Weights of a small GPT-style language model, trained from scratch on English Wikipedia: vocabulary 32000.
Each number is 50 + 12 x the weight over its row's rms, rounded and kept within 0 to 99. Layers, rows and columns count from 0. The size before them is the row's rms in percent of the matrix's.

# layer 3 MLP gate, 1024x384, rms 0.0898, rows 813-821, columns 0-127
107:39 47 64 47 53 39 57 64 49 28 65 65 39 53 55 57 58 27 55 45 64 58 44 53 62 52 50 74 50 55 55 49 46 53 61 43 51 48 64 46 68 55 55 61 45 56 51 33 55 43 43 38 63 66 47 64 32 36 62 79 55 44 70 46 48 58 52 59 62 36 39 55 62 42 60 56 61 44 35 53 49 52 55 49 26 39 37 61 34 50 47 54 53 29 31 46 48 32 57 66 21 41 45 43 38 60 46 51 57 51 42 41 73 50 64 43 66 41 63 30 42 34 62 45 48 48 44 53
094:45 69 49 47 36 53 47 46 66 53 49 61 41 45 63 42 72 45 45 61 57 42 45 67 43 56 55 67 47 29 39 46 48 59 50 70 56 47 49 37 66 59 64 68 54 53 26 42 76 61 60 57 75 51 64 47 59 42 44 56 53 62 56 34 44 44 43 62 45 61 40 32 46 41 58 62 40 30 30 26 49 24 47 77 35 29 54 67 43 35 55 44 73 36 54 40 41 60 67 60 76 50 73 56 49 74 29 33 41 63 31 57 42 50 78 72 41 45 51 61 78 37 55 52 60 30 44 54
090:45 56 31 61 44 42 62 54 50 45 43 51 44 66 49 60 42 45 45 44 50 60 42 46 54 56 76 39 60 28 56 38 70 48 60 47 54 49 42 44 61 53 56 53 47 47 48 30 60 46 69 41 49 36 59 67 46 60 35 60 56 42 58 45 56 50 30 56 64 26 43 48 70 63 48 64 22 44 28 80 41 41 28 40 31 52 67 30 53 51 53 67 44 50 42 55 59 60 62 53 60 48 31 60 47 38 57 36 48 53 45 42 48 44 64 39 51 35 41 57 58 41 57 51 52 35 44 48
103:52 60 61 57 62 50 48 53 40 67 60 56 53 49 52 57 68 56 49 49 62 60 81 59 58 65 35 51 52 64 40 37 46 34 37 43 50 49 48 43 34 72 68 45 41 66 55 52 52 60 69 56 41 74 31 46 62 52 51 52 44 41 37 50 35 62 67 42 70 51 55 46 70 50 52 43 43 47 51 49 59 49 60 51 33 37 50 41 50 49 58 39 46 79 60 51 36 60 35 30 63 28 42 43 55 64 51 38 36 56 55 62 60 57 59 65 69 47 46 41 35 73 16 19 45 66 53 49
092:62 54 36 50 62 51 50 71 64 49 61 48 44 63 53 65 54 39 46 54 43 40 41 39 28 56 45 52 53 29 38 42 50 51 42 57 62 37 56 60 69 40 61 56 39 44 47 68 42 41 65 30 58 69 39 59 32 42 40 47 19 59 55 40 64 63 62 27 65 58 41 36 49 31 55 63 60 69 32 67 35 45 48 49 57 47 52 80 39 47 51 56 58 56 36 30 64 47 22 50 73 36 42 55 41 71 50 57 38 38 67 69 60 58 29 41 42 53 57 50 64 54 49 61 44 48 52 42
098:60 56 50 56 64 64 55 35 71 57 50 50 58 51 66 78 48 37 75 72 45 32 15 47 18 48 52 52 37 61 46 64 61 68 57 33 46 38 52 60 49 50 85 69 53 34 44 54 62 50 65 41 33 40 47 78 52 38 66 74 60 39 41 52 45 29 55 53 58 72 56 71 45 45 58 45 50 41 46 50 61 34 39 39 53 23 50 47 54 55 44 43 85 70 60 31 69 66 51 43 69 47 37 52 46 69 31 45 56 50 47 30 61 69 40 69 45 58 50 46 55 36 60 45 69 35 48 51
107:62 61 63 24 37 55 56 58 50 60 49 49 46 54 44 49 17 56 67 42 38 62 47 61 53 48 57 79 43 31 29 45 66 40 38 30 45 49 58 19 46 52 64 41 49 50 39 45 31 56 53 59 70 41 37 64 33 53 48 62 71 69 58 47 45 59 49 44 38 46 35 39 72 62 41 60 59 65 54 35 63 60 56 34 49 51 58 51 51 67 34 53 62 58 64 40 55 58 47 58 59 57 23 50 72 39 61 48 33 62 55 52 57 40 76 66 61 35 48 40 33 38 42 52 26 66 79 51
107:61 55 53 66 54 37 46 40 53 49 49 69 43 52 78 54 75 42 59 47 46 34 45 74 43 55 79 42 77 62 70 51 49 55 54 54 46 42 31 40 52 44 45 50 56 30 43 60 48 20 64 32 45 43 50 30 27 62 32 37 32 45 40 29 81 47 38 33 56 43 49 66 51 39 46 42 46 46 57 46 50 55 53 61 55 61 65 46 80 52 77 47 62 33 34 77 53 32 45 32 39 56 61 42 44 33 60 51 41 32 51 33 47 67 34 86 61 63 30 56 50 62 61 67 58 56 61 42
096:41 46 27 27 61 18 46 47 61 52 51 35 42 44 54 53 67 17 54 53 47 54 60 45 61 58 57 40 51 48 52 44 69 60 48 61 58 36 59 40 58 55 54 36 50 42 38 56 52 74 49 50 62 44 52 55 48 47 46 28 48 63 59 53 55 36 56 58 58 55 51 47 47 60 38 41 39 48 71 68 67 39 50 40 44 33 44 48 42 63 61 66 43 49 39 39 40 53 60 24 70 64 23 64 48 44 40 56 53 37 63 77 84 48 54 68 40 50 61 43 53 42 59 50 61 60 48 72
# layer 3 MLP up, 1024x384, rms 0.0876, rows 813-821, columns 0-127
109:59 67 48 49 42 49 43 43 51 45 37 47 69 46 55 59 35 54 29 41 51 58 60 60 57 62 64 33 33 40 41 59 46 49 63 51 67 30 40 47 40 40 49 61 69 52 38 71 62 43 60 37 59 40 56 54 35 68 36 40 46 67 51 49 64 40 25 29 48 83 54 48 36 72 48 44 44 50 47 45 59 52 54 66 63 66 68 53 75 60 47 58 43 62 78 50 56 71 49 36 55 45 59 62 62 45 35 53 55 47 33 67 35 55 35 48 50 63 51 84 21 81 57 36 60 52 74 43
096:48 73 31 55 41 47 69 45 47 54 49 42 54 58 47 55 48 59 44 67 40 47 42 59 38 50 59 55 42 75 39 72 38 55 49 52 59 29 44 55 49 56 42 50 52 39 64 42 42 35 73 50 57 53 59 63 65 33 56 36 55 48 31 41 33 68 30 51 61 40 29 42 32 45 81 26 55 58 52 44 35 51 37 78 57 39 66 50 49 44 71 55 34 56 53 49 51 36 32 56 39 46 56 48 25 60 73 51 52 43 40 39 43 40 54 64 32 64 72 50 54 17 41 25 57 47 40 69
098:45 64 41 43 58 42 50 61 29 40 43 54 67 49 60 64 51 51 60 51 45 56 36 47 47 58 59 57 60 31 59 40 85 43 87 64 58 60 35 40 54 39 60 70 61 46 46 27 53 36 69 42 56 40 52 66 39 70 35 52 42 44 61 52 54 48 36 59 59 24 52 50 68 55 62 42 28 48 37 59 50 47 48 44 30 58 70 31 40 63 48 46 37 46 43 43 47 48 47 61 66 38 45 56 52 33 75 44 59 30 42 43 54 40 57 38 49 54 42 59 57 34 61 50 62 44 35 37
098:66 58 50 70 67 48 56 57 34 51 33 37 43 42 58 64 48 73 27 45 53 60 27 47 65 42 58 53 56 61 49 54 48 35 66 41 54 39 57 38 43 45 59 58 49 45 40 46 57 20 53 70 39 58 61 42 47 48 26 59 40 70 50 28 45 62 34 40 51 75 40 37 59 55 40 51 35 58 56 36 74 35 61 61 61 59 58 74 42 45 46 34 47 45 48 73 26 51 35 34 57 49 56 52 37 62 46 66 51 72 35 43 49 55 41 48 48 56 63 50 56 43 29 36 64 28 44 38
101:47 64 32 50 63 55 49 64 64 43 55 47 35 54 57 64 39 24 58 41 50 54 41 37 30 42 39 51 52 20 28 32 52 53 32 48 69 42 57 59 87 42 54 75 42 44 46 68 43 46 72 33 55 64 37 48 33 56 51 61 38 62 52 53 68 59 63 25 54 49 49 57 51 41 66 77 55 58 30 65 28 50 40 41 57 50 50 66 52 53 62 38 44 54 43 39 66 66 24 45 88 45 45 58 28 55 36 45 54 39 81 56 66 58 30 46 41 60 56 54 66 47 43 60 39 48 57 47
102:68 61 51 53 73 31 53 42 59 68 63 50 37 55 47 34 59 60 25 57 59 41 39 57 65 37 75 71 47 44 55 45 51 69 24 35 43 52 50 60 53 50 36 36 59 54 55 32 46 41 31 36 58 56 78 54 50 56 56 56 51 58 73 58 58 42 58 73 25 47 42 58 51 62 36 63 39 40 52 43 24 33 48 66 42 57 55 36 40 62 55 64 42 66 47 43 39 55 25 58 39 66 59 80 53 29 54 53 45 44 60 48 24 75 37 50 65 51 56 53 33 60 50 55 51 35 62 57
111:60 30 45 63 47 47 39 39 48 31 41 90 47 66 50 56 59 41 51 47 43 58 73 24 67 45 43 40 62 43 48 59 42 38 35 50 39 72 39 51 66 63 42 55 60 37 51 59 47 53 41 41 38 43 47 73 54 55 55 39 52 47 61 41 47 40 44 54 48 57 53 54 57 48 61 55 47 39 42 61 29 43 50 79 48 47 31 40 43 63 32 48 65 48 59 61 46 31 36 49 47 44 42 50 27 71 53 43 49 80 55 33 30 58 42 38 51 70 46 70 64 61 40 43 46 54 53 38
109:62 42 40 57 48 62 72 61 36 60 30 63 41 35 42 30 47 35 58 56 59 37 30 39 69 26 46 49 57 38 40 66 60 47 50 61 33 51 64 56 22 49 40 46 49 58 50 84 56 23 34 59 36 40 51 44 40 42 55 57 65 43 45 39 39 49 40 53 60 34 32 46 46 42 53 47 50 39 59 55 45 42 43 53 31 45 64 46 52 67 69 56 51 50 40 49 42 55 66 53 60 51 51 61 40 28 50 62 47 45 45 49 45 52 41 60 54 46 69 48 68 42 48 48 46 52 32 46
089:39 61 47 31 38 34 81 43 42 44 35 22 47 64 50 77 52 40 52 49 48 60 49 46 58 58 59 71 50 63 43 45 47 50 52 63 51 36 62 64 54 56 60 64 30 65 57 38 44 53 56 31 49 71 59 40 38 64 45 66 43 58 56 53 46 67 46 54 59 46 48 28 62 43 54 47 41 59 50 60 58 73 57 46 63 59 51 51 45 52 55 63 42 48 34 50 59 48 69 56 56 35 34 56 53 38 70 25 41 74 44 73 47 30 53 66 38 34 62 65 39 72 57 42 48 50 24 61
# layer 3 MLP down (transposed), 1024x384, rms 0.0966, rows 813-820, columns 0-127
102:14 55 30 38 58 33 68 56 51 53 37 31 76 55 30 34 63 20 50 50 52 40 70 68 48 45 55 39 62 55 54 47 40 38 48 60 49 11 58 41 50 56 40 48 61 50 48 72 56 43 22 33 47 32 34 39 65 64 27 56 52 30 51 47 38 35 62 64 50 67 52 70 65 49 49 59 41 52 66 47 62 42 39 67 41 73 63 55 44 55 62 57 55 47 74 78 51 56 40 50 68 40 50 55 40 63 43 65 42 56 46 55 33 60 54 55 47 49 57 45 75 61 55 39 56 55 42 46
093:48 56 58 54 42 33 49 46 64 32 39 56 34 61 35 58 51 42 44 72 59 42 38 61 29 67 32 82 32 49 28 48 46 53 56 40 39 55 63 61 55 48 54 45 41 76 32 65 40 49 37 40 45 63 10 43 56 56 56 55 58 64 61 60 42 39 63 57 28 59 49 57 60 27 63 43 63 40 42 68 58 73 48 41 65 35 75 43 46 64 19 51 74 63 52 56 33 61 53 62 55 45 40 29 46 65 47 45 59 30 48 45 43 58 56 51 37 71 34 57 45 43 43 37 58 40 52 47
094:65 37 63 59 63 39 65 67 54 30 57 61 76 51 59 23 50 71 53 32 62 69 58 41 64 39 37 32 57 40 55 45 48 42 48 46 54 45 64 63 48 35 59 48 64 43 54 42 63 43 79 63 54 58 47 68 41 35 44 66 35 24 43 43 56 58 60 70 44 59 47 45 48 64 38 00 61 45 57 53 45 51 57 40 62 44 75 61 46 64 58 39 54 40 45 59 42 67 53 27 61 68 65 41 49 83 39 49 34 53 73 53 29 38 54 41 61 50 59 56 76 57 64 41 57 65 44 54
102:60 59 49 31 54 63 70 46 52 37 54 50 29 64 59 64 46 48 53 54 53 64 52 53 54 44 46 36 51 41 32 26 36 42 43 46 36 72 33 74 57 52 61 40 36 46 46 42 39 43 56 60 81 45 43 55 52 67 44 46 28 86 46 70 57 28 38 41 36 56 58 47 55 65 45 55 50 37 65 51 56 41 61 48 58 55 45 43 65 59 47 35 50 61 40 60 46 38 33 33 51 37 42 64 65 59 41 50 63 61 52 40 48 47 64 35 48 55 29 35 63 53 38 31 53 41 43 58
099:47 51 50 74 55 39 50 59 34 54 63 51 51 51 41 65 20 50 55 32 54 41 56 61 44 43 49 49 43 61 48 53 53 56 31 53 42 54 57 65 53 40 37 52 42 47 63 36 72 52 49 66 46 78 50 47 51 25 46 39 50 74 48 59 51 58 48 33 35 50 57 56 66 38 67 71 66 56 45 61 15 56 44 31 48 50 46 72 50 80 38 54 33 59 62 40 47 58 31 51 46 64 42 56 33 67 20 37 64 46 44 49 73 57 53 52 39 60 44 46 40 36 65 32 52 72 62 23
103:47 53 51 56 44 52 66 62 35 66 50 61 39 44 44 44 47 69 40 64 43 57 47 66 55 38 52 47 53 47 48 32 69 28 47 37 60 55 46 32 53 50 44 39 52 41 47 40 61 59 60 60 65 79 43 34 45 46 24 71 50 46 62 25 59 61 44 50 63 53 55 62 54 49 49 62 47 50 40 58 44 54 42 51 37 36 67 76 20 30 49 42 36 51 35 55 65 56 48 66 42 62 26 57 57 59 54 69 51 60 62 57 38 65 42 57 50 58 39 33 48 39 62 34 59 44 46 71
109:43 50 62 38 57 36 43 52 45 59 59 54 44 34 59 50 65 49 41 72 48 51 56 54 68 34 56 39 44 56 78 49 47 48 40 51 36 70 57 52 59 37 50 52 51 57 60 63 55 42 52 53 73 42 33 60 54 69 63 42 50 45 41 25 34 63 67 69 33 82 36 59 51 37 55 51 45 15 52 54 35 52 57 36 59 38 39 40 28 56 53 55 47 48 23 37 45 25 39 66 53 45 37 48 43 49 48 27 74 62 47 48 45 63 58 47 44 49 43 66 39 41 59 34 61 44 41 42
108:33 63 68 49 38 36 48 24 62 54 65 71 66 51 50 62 47 66 37 59 45 45 29 28 43 45 51 61 40 57 31 44 51 53 49 49 29 61 35 56 56 43 41 39 52 68 50 58 43 45 43 54 56 35 51 61 53 58 46 37 42 43 52 35 45 68 62 54 53 43 60 35 58 46 51 51 60 43 49 32 60 65 55 43 31 67 69 44 56 54 54 28 79 39 49 46 46 50 58 61 39 51 46 48 38 45 33 35 26 32 62 55 49 67 48 72 48 45 38 59 86 63 40 62 46 42 33 55